Each number is 128 + 24 x the weight over its row's rms, rounded and kept within 0 to 255. Layers, rows and columns count from 0. The size above them is the row's rms in percent of the matrix's.

# layer 10 MLP up, 256x64, rms 0.153, rows 0-104, columns 0-63
size [ 96  86  84  94  97 101 111 103  88 102 106 107  99 110  98 102 102  90 102  89 103 102  97  89 108 102 104  90  87 100 111  84  93 101  96  99 102 110  96  97 106  97 110  98 115 105  91 109 103  93  86 100  89 100  98  98 113 103 101 107  89  97  96 109 100  81 107 110  99 103  91  96 111 105 100  96  90  88  97  80 116  98  95  88  82 106 110  94 103  94  99 110 111 100 104 102  94  98 106 130  94 110 110  96 103]
[[119 102 113 105 132 126 109 154 165 127 112  84 119 160 144 124  85 117 125 133 144 114 110 101 160 145  87 106 165 172  86 154 122  97 124 133 177 151 149 146 136 101 131 129 144 162 118 169 103 140 155 122 137  84 137 129 134 145  87 124 103  99 157 126]
 [131 104 128 159 158 121 131 128  87 151 103 137 152 130 159 150 123 126 136  99 148 140 162 140 142 145 137 136 141  75 152 128 155 183 114 104 172 151 121  98 125 143 100 139 157 119 120 150 137 129 140 129 146 120 183 121 183 122  96 117 154 143  75 110]
 [136 120 148 128 176 164 125 111 150 135 128 125 149 152 176 113 197 114  90 172 149 121 142 166 129 174 145 105 153 116 114 155 116 153 114 140 142 119 100 165 122 120 136 103 103  91 114 121 160  86 133 124 123 132 148 135 140 139 132 138 118 113 119 180]
 [112 148 100 101 133 108 118 135  95 142 113 137 139 192 104 140 115 106 149 146 117 125 148 102 186 132  79 104 137  70 141 144  95 120 166 166 121 169 133 103 145 136 112  98 124 118 145 113 171 138 137 139 177 113 138 125 116 111 118 121 107 130 111 129]
 [100 110 108 129 141 167 122 166 125 141  88  97 104 147 116 148 148 109 177 137 132 160 110 173 110 146 166 125  84 135 109 135 143 102 125 113 158 130 147 158 132 155 175 119 118 129 132  86 151 168 128 146 141 157 158 161  81 126 111 113 142 136 125 122]
 [104 111 138 135  94 158  90 139 112 133 163 122 126 127 106 125 133  95 151 104 154 134 189 129 137 150 127 122 116 165  93 121 156 162 130 132 153 131 115 138 131 141 123 129  74  93 155 145 132 161 120 175  82 116 103 173 127 141 147 132 122 132 184 125]
 [116  79 111 155 156 109 130 121 150  92  78 120 128 122 120 145 112 107 144 143 142 164  97 156  89 140 113 153  97 143  86 175 133 136 151 130 131 108 119 156 177 141  99 132 138  81 179 144 128 119 119 137 105 127 114 134 134 153 104 128  90  94 124 125]
 [ 88  94 113 104 133 114 103 139 104  91 142 169 115 118 137 122 171 134 137 159 138  78 108 175 107 152 143 140 116 145 132 149 142 129 126 127 176 156 132  95  93 171 128 141 116 157 112 124 111 107 135 156 146 108 110 150 159  88 152 137 164 152 145 108]
 [133 124 146 147  81 156 101 110  98 128 149 126 107 132 139  95 114 144 106  93 116 157 108  88 130  60 120  88 167 139 110 145 144 138 113 136 128 138 146 150 105  66 123 116 158 133 154 126  94 146 171 109 132 146 142 126 124 166 103 104 111 124 112 112]
 [132 127 120 146 143 118 122 133 118  82 146 113 127 166 163 132 133 130 122 115 134 124 119 148  49 119 136 138 140 158 134 151 166  91  82 125 128 116 151 124 133 121 118 155 123 112 120  97 111  85 148 163 170 147  73 144 152 128 143 140 118 186 143 140]
 [176 122  97 112 138 100 139 105 136 141 142 111 110 175 160 136 109 129 117  83 151 121 159 161 120 164 138 102 114 137 152 140 124 160 117 160 150 113 163 127 136 104 126  82 157 102 143 144 115  98  77 107 114 123 146 128 172 140 160 136 126 115  79 131]
 [143 100 155  77 135 130 108  90 156 137 155 133 145 170 119 123 115 123 111 103 130 128 105 179 120 150 143 127 155 136 144  62 150  94 135 152 155 155 143 147 123 122 101 133 125 135 147 142 105 126  98 136 146  75 141 127 130 165 116 140  99 169 142  89]
 [187 177  84 117 124 143 151 106 136 133 137 162 118 153 116 152 118 133 107 161 128 115 150 119 130 168 139 132  90 120 105 105  96 138 133 158 100 146 123 111 111 154 136 184 119  93 119 101 117 127 149 104 135 139 115 151 142  83 154 148 177 134 105 117]
 [151 113 155 138  83 114 116 129 120  87 120 138 154 101 113 137 103 144 159 133  86 147 132 150 143 105 148 133 180  77 143 110 148 138 127 151 129 132  90 141 147 126 148 119  91 137 152 125 129 141 123 166 104 193 130 158  87 122 146 121 122  77 140 129]
 [100 139 142 101 101 112 160 151 140 113  91 126 115 143 109 136  88 159 128 119 142 146  87 171  98  86 146 158 107 162 140 163 128 106 125 116 103 125 157 112 144 145 117 140  95 115 141 143  66 120 162 153 106 112 111 184 130 149 109 126  97 124 130 123]
 [187 163 132 117 113 140 108 128 116 140 160  99 121 160 104 116 112  67 143 118 140 124 148 112 144 123  91 154 108 149 113 102 118 100 128 107 117 154  95 165 134 104 199 131 115 110 115 122 122 111 119 150 110 121 107 135 139 153 151 106 154  83 156 120]
 [126 174 106 141 103  86 182 139 125  94 142 125 133 115 155  76 145 134  96 100 110 101 114 129 114 123 145  93 125  95 120 138 140 149 109 123 108  99 146 140 146 128 124 104  95 129 109 165 139 143  95 144 115 145  60 125 112 136 145  86 122 121 157 103]
 [130  82 125 150 107 143 114 107 113  86 124  96 138  98 185 144  97  94 119 129 125 154 149 116 108 142 142 132 119 102 113 117 174 104 180 118 134  94 142  98 120  95  88 145 147 149 130 131 143 155 109 129 131 110 159 102  92 158 149 106 142 107 165 135]
 [ 88 118 181 151 100 149 109 144 106 133 140  91  97 161 155 126 150  91 147 156 130 130 110  93 113 172 108 108  94 136 147 119 102 130 135 152  90 102  98 168 123 156 151 120 133 140 149 149 121 121 144  90 155 128 128 160 101 136  98  99 131 107 158 134]
 [ 97 166 149 151 174 135 121 138 126 120 137 139 113 158 137 192 119  87 150 141 126 146 154 143 133 162 136 138  85 137 160 136 106 123 115 114 125 137 120 113 174 130 115 130 138 151 142 142  87 103 134 122 158 130 106 153  87 165 133  92 150  81  97 106]
 [129 118 137 137 143 130 150 150 125 127  90 123 145 121 152 120 147  93 159 122 136  77 158 104 143 120 107 156 117  82 127  89 114  99 130 109 128 123 131 120 121 152 104 179 120 131  82  92 162 148 127 149 161 129 165  97 147 102 102 149 159  80 143 160]
 [130  96  82 157 124  89 120 142 116 145  98 133 107 178 108 139 127 179 154 132 141 134 102 123 125  87  96 153 130 131  94 143 107 155 122 135 162 117 181  88 124 127 128 151 103 130 102 156 114 134 132 143 163 118 123 156 110  99 139 136  72 121 108 106]
 [112 146 119 119 161 130  79  92 121 138  97 103 129 145 110 118 116 114 127 189  84 154 172 130 102 117 165 122 136 135  96 178 153 112 126 131 125 151  92 165 140 125 118 129 119 103 136 126 111 137  79 112 136 130 168 168 164 131 138 153 138 139 136 104]
 [151 135 129 151 126 196 167 113 159 119 138 114 145 170  92 138 131  84  78 113 128 138 159 159 119 129 134 145 128 131  88 114 127 127  95 115 134 140 122 120  92 156 102 124 136 103 134  68 121 144 108 106  88 131 114 140 149 125 103 137 103 152  97 106]
 [141 161 109 122 140 123 130 120 132 120 141 122 168 147 121 153 117 134 146 117 119 109  85 105 110 124 129 129 156  96 136 108 129  85 122 150 143 125  73  86 144  98 173 110  64 135 125 106 102 135 113 166 132 114 126 158 118 125  85 117 192 104 133 139]
 [144 143 117 104 104 131 120 150 151 177 117 126 184 140 110 116 122 102 102 115 116 128 105 134 116 155  97  98  88 114 133 117 119 132 109 140 107 177 157 136 122 126 136 127 152 187 142 136 114 136 121 100 108 113  83 150 107  98 128 171  69 154 117 105]
 [106 115 154 112 123 125 125 136 162 138 165 101  96 119 122 129 116 108  80 110 137 124 138 117 124 171 187 119 113 147 136 162 171 134  96  99 111 164  99 149 162 118 147 176 124 109 145 134 117 155 124 137  96 142 131 106 127 158 164 153 167 161 146 110]
 [162 118 140 154 114 107  92 129 195 122 137 143  72 156 159 149 116 155 126 146 170  98 125  99 108 113 108 106 143 132 137 134 146 113 137 152 161 147 125 146 116 156  97 158 141  89 114 165 138 155 151  85 137 107 139 135 111 108 120 121 159 147  94 132]
 [103 138  80 105 118 128 107 111 123 115 131 155 135 116 145 110 109 111  92  79 141 132 130  95 177 123 158 102 119 157 170 123 135 153 162 111 183 115 117 111 174 118 158 105 141 161 153 100 161 137 160 147 136 150 165 131 106 142 125 111 109 146 125 111]
 [116 111 107 130 111 101 141 128 169 136 125 108 131 101 176 131 130  80 122 149 131 133 139 111 101  98 121 111 147 129 116 150 127  93  99 115 196 103 113  94 145 106 121 161 148 136 141 107  88 114 134 136 167 158  96 136 128 167 147 107 105 163 170 143]
 [134 148 167 136 141 139 130 143 136 168 161 134  93 158 129 145 117 151  90 127 151 110 131 104 186 130 159 133 112 140  96  99 138 137 151 122 101 130 118 148 163 109 114 176 133 179 149 107 135 105 164 133  98 161 138 136 141  80 145 139 122 137 114  83]
 [121 130 141  90 142 128 123 171 131 116 160 147 136 160 102 109 124 130 146  92 126  88 120 126 111 164 118 101  90 131 102 138  63 137 176 101 148 124 167 131  94 123 148 116 151 107 176  92 100 128 111 117 144 126 110 149 149 121 116 108  88 102 131 109]
 [167  75 122 167  74 148 106  87 104 137 103 133 146 140 114 137  78 125 112 168 122 173 115 103 157 152  93 151  92 120 150 139 160 140 134 157  97 135 144 122 109 101 145 138 172 120 131 127 132 150 153 137 114 131  99 141 144 140 145 107 143 151 124 140]
 [ 91 133 101 142 153 114  86 134 160 147  97 140  98 110 136 138 140 142 133 131 131  78 113 137 140 124 110 125 127 169 160 136 144 106 138 117 171 110 103  90 166 105 162 133  97  92  90 145 141 149 101 147 123 143 150 170 175 147 146 125 154 110 161 125]
 [161 134 133  99 135 127  91  74 121 128 139 142 145 164 132 138  73 135 142 121 130 116 153 127 137 107 140 163 153 129 130 124  92 116 109 165 135 163 160 106 120 154 103  75 106 149 110 136 122 127 104  79 169  85 145 123  98 108  99 148 119 146 141 107]
 [170 130 146 109 130 108 114  85 131 122 130 124 125 111 136 138 125 149 173 133 102 176  97 155  63 116 109 124 141 134 106 159 126 111 140  95 144 120  99 146 184  97 159 172 129 119 118  81 152 149 149 132 141 106 138 154 111 165 135 149 117 125 139 134]
 [ 88 121 127 110  88 157 112 136 130 171 119 103 155 113 120 101  88 133 143 157 116 162 139 118 116 122 104 125 177 150 131 118 150 127 134 136 169 151 124 127 190 138 143 122  94 105 170 122 161 149 100 154 111 107 150 104 146 146 100  84 113 153 127 114]
 [129 115 100 136 153 139 119 144 122  91 129 116  98 119  93 109 147 113 138  92 175 115 142 123  87 132  97  81 136 136 101 141 162 174 103 144 148 137 100 136 119 123 127 134 143 100 102  83 135 113 122 122 171 125 185 131  94 157 116 109  97 169 112 128]
 [123 114  94 142 120 144 144 148 157 106 121 117 133 156 119 127 147 124 109 126 114 135 101  87 152 145 123 151 136 105  89 192 101 133 156 110 164 117 102 131 128 159 126 169 111 167 138 134 122  48 110 137 173 141 133 140 101 118 122 145 133 139 112 169]
 [109  91 126  94 146 151  72 147 132 109 112 147 112 128 112 117 110 160 138 111  96  73 175 138 119  98 128 147 138 112 105 136 146 126 131 145 112 140 142 116 101  96 133 153 112 105 150  98 116 126 138 139 114  75  88 162 101 165 111 156 113 117 171 132]
 [116  96 116 123 103 149  89 175 133 170 119 119  94 130 128 142 123 109 158 138 116 145 118 118 130 115 160  86 122 151 163 131 179 140 112 161 138 109 120 137 161 144 128 126  98 155 126 150 121 103  81 129  88 143 104 192 144 134  98 136 151 130 113 161]
 [148  92  72 159 129 124 156 126 133 122 114 171 130 138 140 101 117 117 133 186 134 107 129 112 139 175 116 112  87 128 117 101 118 118 186 119 134 111 152 153 144 133 115 147 126 123 124 159  89 119 134 123 151 133 104 118  79 132 115 139 148  84 181 137]
 [108 130 120 110 126 180 106 134 123 118 134  95 127 163  94 153 102  83 119 105 159 126 104 146 132 132 139 156 100 165 101 165 150 173 134 135 150 142 130 146 107  98  79 164 156 128 155 147 133 121 107 129 142 131 167 151  93 124 159 126 125 159 111 165]
 [147 102 110  99 117 133 144  95 150 124 124 118 115 137 134  99 153 119 168 145 120 134 132 102 140 159 125 128 121 112 122 161 115 137 164 124 149 104 144 107 119  47 168 117  96 115 142 125 100 113 130 131 102  75 169  94 138 170 151 148 163 104 149 129]
 [ 90 166  86 124 110 151 140 119 137 120 117 148 154 176 120 106 130 115 101 105 125 126 102 117 149 147 123 108 171 104  96 117 121  84 123 108 120 155 121 100 100  90 118 112 128  91  93 137  97 149 161 126 150 168 155 149 147  92 180 121 127 130 113 150]
 [157 164 157 149 121  88 166 149 140 102 131 172 120 117  88 116 125 143 151 153 118 139 114 121 117 146 159 103 134 140 130 130 130 142 109 121 158  96 188 153 106 122 135 146 157 110 143  98  82 166 124 139 134 102 119 166 103  98 151 165  99 132  96 118]
 [104 118 138  87 116 132 147 123 125 149 128 143  92 130 134 151 113 152 133 167 124 109 106 116 147  94 129 100 148 157 107 158 154 153 139 129 174 128 155 149  97 114  81 126 145  82 120 101 139 130 120  97 110 116 127  60 168 138 148 122 172 151 113 105]
 [ 96 141 134 126 116 153  94 169 130 108 158 108 102 139 109 135 118 149 161 133 118 132  99 159 105  91 140 135 141 140 110  93 159 146 126 147 124 151 103 175 137 150  92 107 151 143 162 131 127 174  92 112 146 106  96 139 100 116 137 150 139 113 111 195]
 [136 126 136  98 120 164 165 170 106 147 124 114  91 187 113 136 102 134 124 131 120  89 143 170 135 144 127  97 133 138 128 137 155 142 119 117 152 169 142 105  91 110 145 115 151 144 182 106  88  85  98 111 139 116 129 154 150 127 178 141 119 120 120 118]
 [ 81  81 152 131 141 126  98 127 134 144 169  72 161 160 138 114 150 182 135 119  97 129 141 119  86 133 102 167 139 120 131 156 113 152 146 122 114 149 145 152 156 150 151  61 137 113 131 125 155 125 125 128 117 112 119 128 151 100 135 125 112 138 165 143]
 [164 133 181 180 139 132 137 107 140 130 116 113 106 125 154 157 144 114 168 163 137 122 141 135 132 101 117 133  99 142 136  86 133  84 130 113 133 154 131 140 139 144 108 148  90 101 147 143 117 145 121 150  96 119 141 164 155 184 133  95 142 133 159 183]
 [128 109 133 116 151 122 168 150 121 106 122 129  90 161 166 120 142 123 110 159 138 104 113  88 114 120 142 142 148 103 166 130 113 142 113 177 168 130 144 121 103 119 176 162 158 106 159 122 115 152 148 134  93 116 117 114 128 145 144 108 108 180  69 136]
 [117 183 150  88 149 125 152 143 129 145  95 144  80  96 124 130  85 120 125 105 110 126 103 149 127 103 113 135 129 173 131 104 129 156 154 108 122 137 169 142  89 134  93 137 188 104 133 128 134 113 109 103 114 165 132 121 157 162 123 129 127 139 174 137]
 [117 132 119 112  94 144 123 133 104 124 159  77 145  99 157 105 105 119 103 156 111  55 109 113 116 151 159  83 117 136 134 128 141 148 135 161 122 101 143 145 151 139 169 121 145  87 109  95 140 135 106 151 154 145  82 106 127 117 102 110 134  99 149 140]
 [160 114 139  55 144 155  97 124 131 131 123 160 115 116 128 124 178 131 136 133 137 102 147 187 103 172  93 152 120  75 158 136 149 122 129 132 112 108 164 131 118  89 114 124 145 140 151 116 105 137 128 149 108 102 118 126 155 104 120 133 121 104 146 166]
 [119 145 122  78  95 104 144 121 123  89  97 116 146 137 119 107  65 121  86 148 111 152 124 129 145 154 125 163 107 152 123 114 150 127 112 121  89 133 153 137 110 116 119 181 157  94  78 142  92 107 155 128 104 135 128 147  94 118 149 148 126 126 165 125]
 [105 145 147 127 140 132 133 174 137 124 120 126  93 134 112 131 175 133 156  88 138 128 145 103 106 109 121  99 105 118 150 139 104 158  89 152 142 109 120 132 123  86 141 130 121 168 135 143 178  99 154  77 153 131 118 145 109 161  97 140  85 165 122 167]
 [122 122 125 146 138 122 106 140 153 141  78 124 137 103 161 108 127 113 152 155 131 118  76 136 142 135 148 170 109  99 113 135 136 111  96 139 150 115 154 119 180 140 164  78 130 102 136  85 149 168 115 149 138 116 152 159 117 120 104 132 163 185 125 125]
 [164 157 123 105 144 105  98 127 132 108 112 155 118 107 120 153 142 159 155 135  68 147  97 178 107 163 147 112 141 120 144 144  92 133 144 112 150  83 146  95 139 112 131 135 134  95 124 158 102 170 165 110 174 139 137 151  99 139 126 148 143 108 130 138]
 [163 134 110 144 122 111 112  97 144 129 103  95 118 121 146 115 108 119 106 114 105 102 142 135 130 134 142 152 144 132 131  84 153  91 148 139 205 125 129  98 129 182 137 131 115 138 125 125 162 117 123 141 104 137  66 165 108 130 155 163 159 146 150  96]
 [146 147 105  94 151 143 103 103 117 137 137 159 113  83 152 139 130 118 101 122  62 114 136 145 106 123 135 111 145 114  98 139  99 111 140 123 117  96  80  91 140 116 103 182 110 136 122  93 116 170 128 126 139 135 118 141 103 138 175 122 172 157 143 108]
 [159 136 123 104  75 148 131 122 127 118 118 110 128 127 155 122  67  92 119 165 139 134 138 102 139 154 101 113 119 132 110 139 123 102 163 158 111 154 163 136 128 133 114  97  92 120 168 121 131  75  83 111 124 137 122 149 124 159  83 130 132 149 165 159]
 [149 126 129 108 138 150 132 126 190 102 111 117  85 125  96 149 162 156 122  95 126 158 138 140 111 106 108 120 172 133 101 170 117  82 131 152 126 191 124 162  95 149 121 119  99 139 127 139 126 113 114 137 108 112 111 156 124 126 130 142 148 167  97  92]
 [151 133 164 152 137 146 105 113 134 120 121 126  97 122 155 133 133 141 145 141 161 124 133 132 146 132 143 109 102  81 145 199 127 134 109 156 153 144 114 178 125 119 133 134 123 140  94 111 131 177 159 148 114  79  73 110 121 163  91 157 147 118 112 125]
 [133 117 169 114 162 120 101  80 106 114 135 129 141 152 110  85 119 133 164 122 148 146 105  95 132 148 132 158 127 148 150 103 121  87 141 143  86 101 148 141 134 142 126 130 168 112 126  93 150 164  76 142 166  93 138 131  93 136 157 123 143 164 144 110]
 [127 136 111 135 139 151 134 127 142 164 134 110 140 110 149 115 173 129 137 157 183 125 151 116 109 203 135 168 118 127 116 115 115 109 135 134 117 113  88 123 123 148 162 107 155  95 135  97 146 128 162 118 136 148 156 103 100 162  77 147 113 107 119  89]
 [150 135 113 116 142 162 151 108  98 151 185 124 173  86 157 141 150 116 157 127 128 123 113 131 123 166 131 145 127  94 145 173 109 112  80 120 156 113  92 138 136 130 144 105 141 105 126 163 139 150 121  97  89 161 133  96 121 141 117 159 160 141 104 152]
 [132 146 112 143 171 164 145 121 154 169 133 132 131 114 161 137 136 119 106 150 173 134 116 136 151 151 146 195 113  88 117 169 144 179 159 137 149 121 139 133 132 122 107 135 136 132 181 150 114 121 130 135 160 125  82 122 117 128  77 121 140 111 121 153]
 [ 75 127 130 112 126  64 139 142 159 109  89 165 121 130 107 134 148 151 148 140 125 119 129  96 102 112 129 140 136 108 149  95 107 126 152 102 185 170 140  76 144 138 122 105 102 155 145 134 145 142 117 144 128 127 129 172 135 122  94 126 144 143 167 101]
 [139 151  92 165 109  96 124 159 131 154 111 147 127 109  88 148 126 132  79 109 117 129 156 180 123 109 143 101 138 112 114  99 123 164 156 113 131 173 119 118 119 153 149 113 120 127 166 141 163 109  85 181 144 148  97 146  98 158 136 123 102 127 136 131]
 [126 143  70 123 125 169 122 147 165 110 147 111 139 152 140 111 135 169 132 141 154 111 160 138 130 154 141 150 162 128 141 108 131  92 149 134 143 118 145 132 120 132  62 103  93 155 128  92 125 146 148 117 108 149 121  77 136 107 123 110 189 132 141 154]
 [118  97 138 130 134 131 132 145 123 166 104 165  99 109 159 135 137 119 112  94 144 148 102 111  94 106 120 162 159  92 149 100 134 142 130 146 157 135 133  99 148 133 127  98  94 160 161  88 117 104  92 131 107 105 184 137 126 160  97 150 134 133  94 172]
 [150 163 134 166 126 159 102 118 152 152 139 153 171 134 106 142 100 115 101 103 138  84 141 138 115  97 114 108 103 110 128 132  93 118 175 131  94 146 108 128 112 184 170 154 127 143 140 122 125 153 138  87 137 147  94 178 138 112 128 135 107 137 113  99]
 [130 144 100 142  95 162 131 123 111 159 133 120  69 114 130 130 116 142 142 105  96 134  79 118 154 139 131 168 133 118 140 119 142 113 157 150  99  90 156  96 152 135 117 136 157 156 160 124 139 148 129 147  91  85 123  73 169 135 139 155 112 145 135  90]
 [105 177 153 165 172  85 119 134 105 117 128 145 132 113 140 179 123 125 117 157 161 156 135 170  97 140 171  97 123 152 151 127 109 157 141 118 155 133  93  96 141 142  87 133 100 150 160 165 148 114 127 101 119 129 142 102 112 148 135 105 137 141 105 123]
 [134 153 151 130 124 127 128 133 128 107 113 172 116 121 127 119 147  64  83 104 115 120  75  76 125 160 120 132 113 103 120 123 129 192 108 139 129 144 103 136 109 131 138 125 160 147 182  86 140 170 145 121 142 128 162 129  97 130 122 156 137 151 136 132]
 [125  83  84 129 138 171 120  61 128 155 147  81 169 112 147 144 170 113 142 127  94 134 156 124 145 104 125 129 118 133  90 155 153 108 139 136 104 148 108 125 112 120 129 107 125 115 104 119 139  75 166 152 115 110 118 127 134 137  94  95 147 130 156 135]
 [147 150 139 138 132 159 121 164  96  96  93 110 112 118 125 133 128 125 113  92 126 103 100 122 169 102 162 167 166  94 147 144 143  98 155 156 103 147 173 126 131  79 154 141 127 114 112  99 138 138 142 126 151 154 157 118 144 165 109 137  91 122 144  86]
 [128 102 131  84 155 153 158 161 140 125 161 138 109 136 165 133 120 105 130 146 134 136 140 163  83 190 141 120 134 107  98 154 122 124 127 101 131 155 113 173 130 103 122 134  88 139 125 106 124 107 104 115 135 107 106  95  66 103 149 126 161 117 159 112]
 [116 133 121 144 101 126 151 137 114 103 152 152  98  92 107 141 125 119 155 141 141 120 147 184 124 104 162 134 113 149 158 117 125 105 117 141 129 102 132 150  86 166 143 161 106 103  80 106 150 157 170 115 139 102 159 128 109 159 101  77 173 132 126 120]
 [138 139 182  87  95 147 128 153  93 149 137 145 150 136 131 114 103 126 120 117 118 109 126 117 152 131 126  87 136 101 108 170 172 116  81 159 141 131 119 141 138  97 161 134  87 166 135 183 166 156 122  98 132 101 132 112 104 134 118 110 138 119 160 114]
 [142 111 114 116 132 127 156  96 122 140  96  78 128  91 168 109  96 120 130 160 136 161 102 159  87 111 121 115 132 104 163 125 159 108 105 181 127 102 107 157 173 142 152 113 145 164 145 165 130 149 143 107 112 121 133  90 133 141 140  97 119 131 154 110]
 [103 152 146  87  78 140 105 161  84  95 123 129 149 143 111 161 136 128 114 119 101 102 124 133 158 118 104 146 114 130 128 165  92  80 133 131 150 131 165 103 134 134 134 111 125 159 163 117  96 143 113 122 131 128 149 123 155 119 180 154 166 163  99 104]
 [145 125 143  70 112 165 131 100 147 133  91  98 130  67 160 113 149  93 127  99 141 151 150 169 120 128 103 129  97  98 138 115  88 138 112 176 104 123 125 115  99 128 119 123 119 117 108 131 131 124 161 159 158 116 132 110 134 165 149 105 157 145 155 151]
 [145 134 143 131  95 152  95 115 136 131  93 132 134 140 116 154 149 157 115 122 111 127 141 108 140 165 122 117 103 152 129 105 166 177 137 102 108 182 130 157  78 165 123 106 118  99 122 156 152  78 146 123 120  81 108 137 127 129  79  95 116 123 149 145]
 [116 140 121 130 148 107 137 177 107 122 128 135 133 163 112 128  98 130 175 120 116 124  96 134 120 102 142 150  95 131  80  80  93 132 161 101 110 110 129  91 143 173 176 129 122 187 106 154 157 100 105 125 138 157 128 155 136 121 115 128 162 124 138 126]
 [123 125 113 141 155 129 111 128 176  89 121  84 153 111 114 175 119  96 190 133 132 150 109 104 152 103 148 113 132 162 138 144 129 149 117  89 111 152 120  83 134 103 153 137 186  92 136 151 111 129 111 154 117 131 153 130 137 110 143 115 165 110 116 119]
 [111 157 159 154 145 110 118 150 122 148 135 154 167  95 140  77 148 116 160 152 134 162 133 145 110 112 155  89 138 159 126 119 118 109  93 137  82 103 114 166 110 103 152 120 108 113 173 131 152 129 145 100  74 119  98 129  85 121 111 111 133 118 127 120]
 [134 125 169 151  88 142 118 104  87 167 132 162 132 129 118 144 138 115 115 171 126 105 141 137 181 126 117 135 114 102 120 144 148 152 128 104 121 136  88 108 133 116 117 103 116 166 178 146  94 106 116  75 149 135 138 118 175 134 100 147 169 103 134 138]
 [ 96  68  91 148 166 165 137 162 124 102 126 135 141 151 110  84 106 122 138  91 153 120 147 124  95 126 157 145 151 152 128 139 118 145 109 116 120 117  87 128 155 140 151 112  98 119 127 155 124 149  70 133 149 137  88 158  85 122 153 120 110 137 120 143]
 [162 116 145 108 155 111 131 118 161 123 105 152  78 109 132  68 122 142 127 141  62 126 123 179 135  94 118 139 160 105 134  99  90 112 133 121 123 109 152 161 105 128 148 163 132 149 105 136 119 109 134 127 141 157 162 132 127 102  98 144  99  95 129 149]
 [141 108 112 128 153 112 119 104 110 103 105 177 130 120 129  92 112 138 172 151 128 103 166 122 126 124 104 128 163 119 113 128 125 125  65 112 132 140 142 110 146 107 168 119 145  91 132 119 129 134 124  69 150 167 152 111  95 145  86 119 112  75 111 125]
 [149 101 122 118 157 132 103 162 134  83 129  97 104 147 158 150 143 148 160 153 147 158  77 111 117 113 139 142  99 139 142 131 148 117 111 138 150 115 141 113 148 132 116 171 123 111 131 128 133 116 139 160 136 117 121 177  91 207 119  90 147 120 151 153]
 [ 84 134 143 111 157 126 144 170 117  63 116  85 147 145 133  96 155 105  82 135 127 142 135 162 137 151 121 118 111 116 119 138 153 106 123 140 141 145 117 161 160 140 148 106 135 138 117  84  86 132 164 172 138 147 153 150 161 128 118 158 148 109 115 151]
 [137 162 126 102 119  95 182 133 129 140 139 147 156 122 131 156 107 125 168 130  92 124 129 138 121 154 114 125 118 172  85 122 135 126 129 136 120 108 140 130 160 110 150 138 113 107 157  57 124 175  85 113 118 126 128 113 147 103 183 146 127 171 130 113]
 [174 122 145 138 168  89 130 150 168 127 131  86 145 101 129 112  64  88 138 139 139 129 133 127 135 118 149 170 131 138 108 115 142 123 142 123 156 156 116 105 104 131 142 112 177 137 143 109 150 156 114 156  96 111 108 153 120  88 117 125 143 179 105 151]
 [134 131 157 114 162 106 110 102 118  95 168 127 109 105 160  86 144 113 143 114 130 113 171 128 121 158 121 115 155 144 136 138 124 154 103 189 112 124 128 168 102 130  95  99 101 146 111 126 124 122 166 140  77 159 148 106 116 106 158 108 140 162 122 159]
 [121 101 136 143 139 112  67 164 140 115 123 124 135 155 137 130  84 118 179 156 120 108 111 134 148 146 162 128  91 135 130 134 141  98  77  75 131 141 127 105 174 146 139 138 144 125 168 113 108 137 109 145 153 135 183 144 114 158 106 116 151 125 142 124]
 [142  92 114 105 104 106 129  95 150 105 100 143  83 152 119 138 133 134 129 138 134  92 136 131  79 116 100 105 120 137  84 108 133 166  98 117 175 121 137  71 125  75 132 117 132 107 135 135 125 122 110 129 109 122 154 137 129 122 149 157  92 184 129 102]
 [211 135 112 111 145 102 113 154 114 153 126 130 126 152 122 122  92 123  98 132 109 117 154 131 127 116 142 110 125 124 108 165 141 125 115 175 100 152 146 131 122  97  97 135  77 139 131 156 122 110  92 112 122 157 142 124  97  89 149 115 123 192 131 128]
 [159 149 124 128 101 148  91 155 165 122 155 180 174 156 149 128  92 166 117 125 103 115 105 112 122 138 168 112 110 144 155 121 131 122 134 168 141 123 124  98 110 104 165 106 117 141  70 149 117 108  86 118 123 131 145 162 114 141 157 125 132 105 156 146]
 [118 143 103 115 116 161 130 142 174 129 162 120 124 141 170 115 136 132  97 153 118 124 114 146 107 126 151 115 106 137 149 140 120 154 128 103 132 142 132 193 117  95 115 130  94 159 124 166 125  69 132  86 140 120 104 184 113 110 124 108  74 146 137 140]
 [100 115 163 159 116 181 162 121 124 123 100 131 119  80 102  87 144 154 105 145 106 144 123 150  99 145 111 140 135 136 103 128 165 145 146 113 114 166 160 144 150 147  98 115 138 105 130 106 131  76 173 112 137 125 123 142 123 145  75 133 124 110  87 124]
 [129 171 192 113  97 171 166 118 154 116 111 157 160 130 103  59 136 135 145 132 114 125 144 138  97 135 137 132 121 157 120 152 117 111 118 113 160 106 120 167 139 126 122 125 133 141  96 139 140  89 123 117  97 145 158 126 145 137  97 136  71 135 116 143]
 [111 109  84 106 121 152 136 125 113 106 124 114 140  77 116 147  97 110 105 144  94 122 157 162 132 144 147 141 136  91 145  83 135 171 117 150 130 128 123  89 140 183 161 101 136  60 133 135 117 110 109 165 137 152 107 138 128 126 109 153 131 105 122 112]]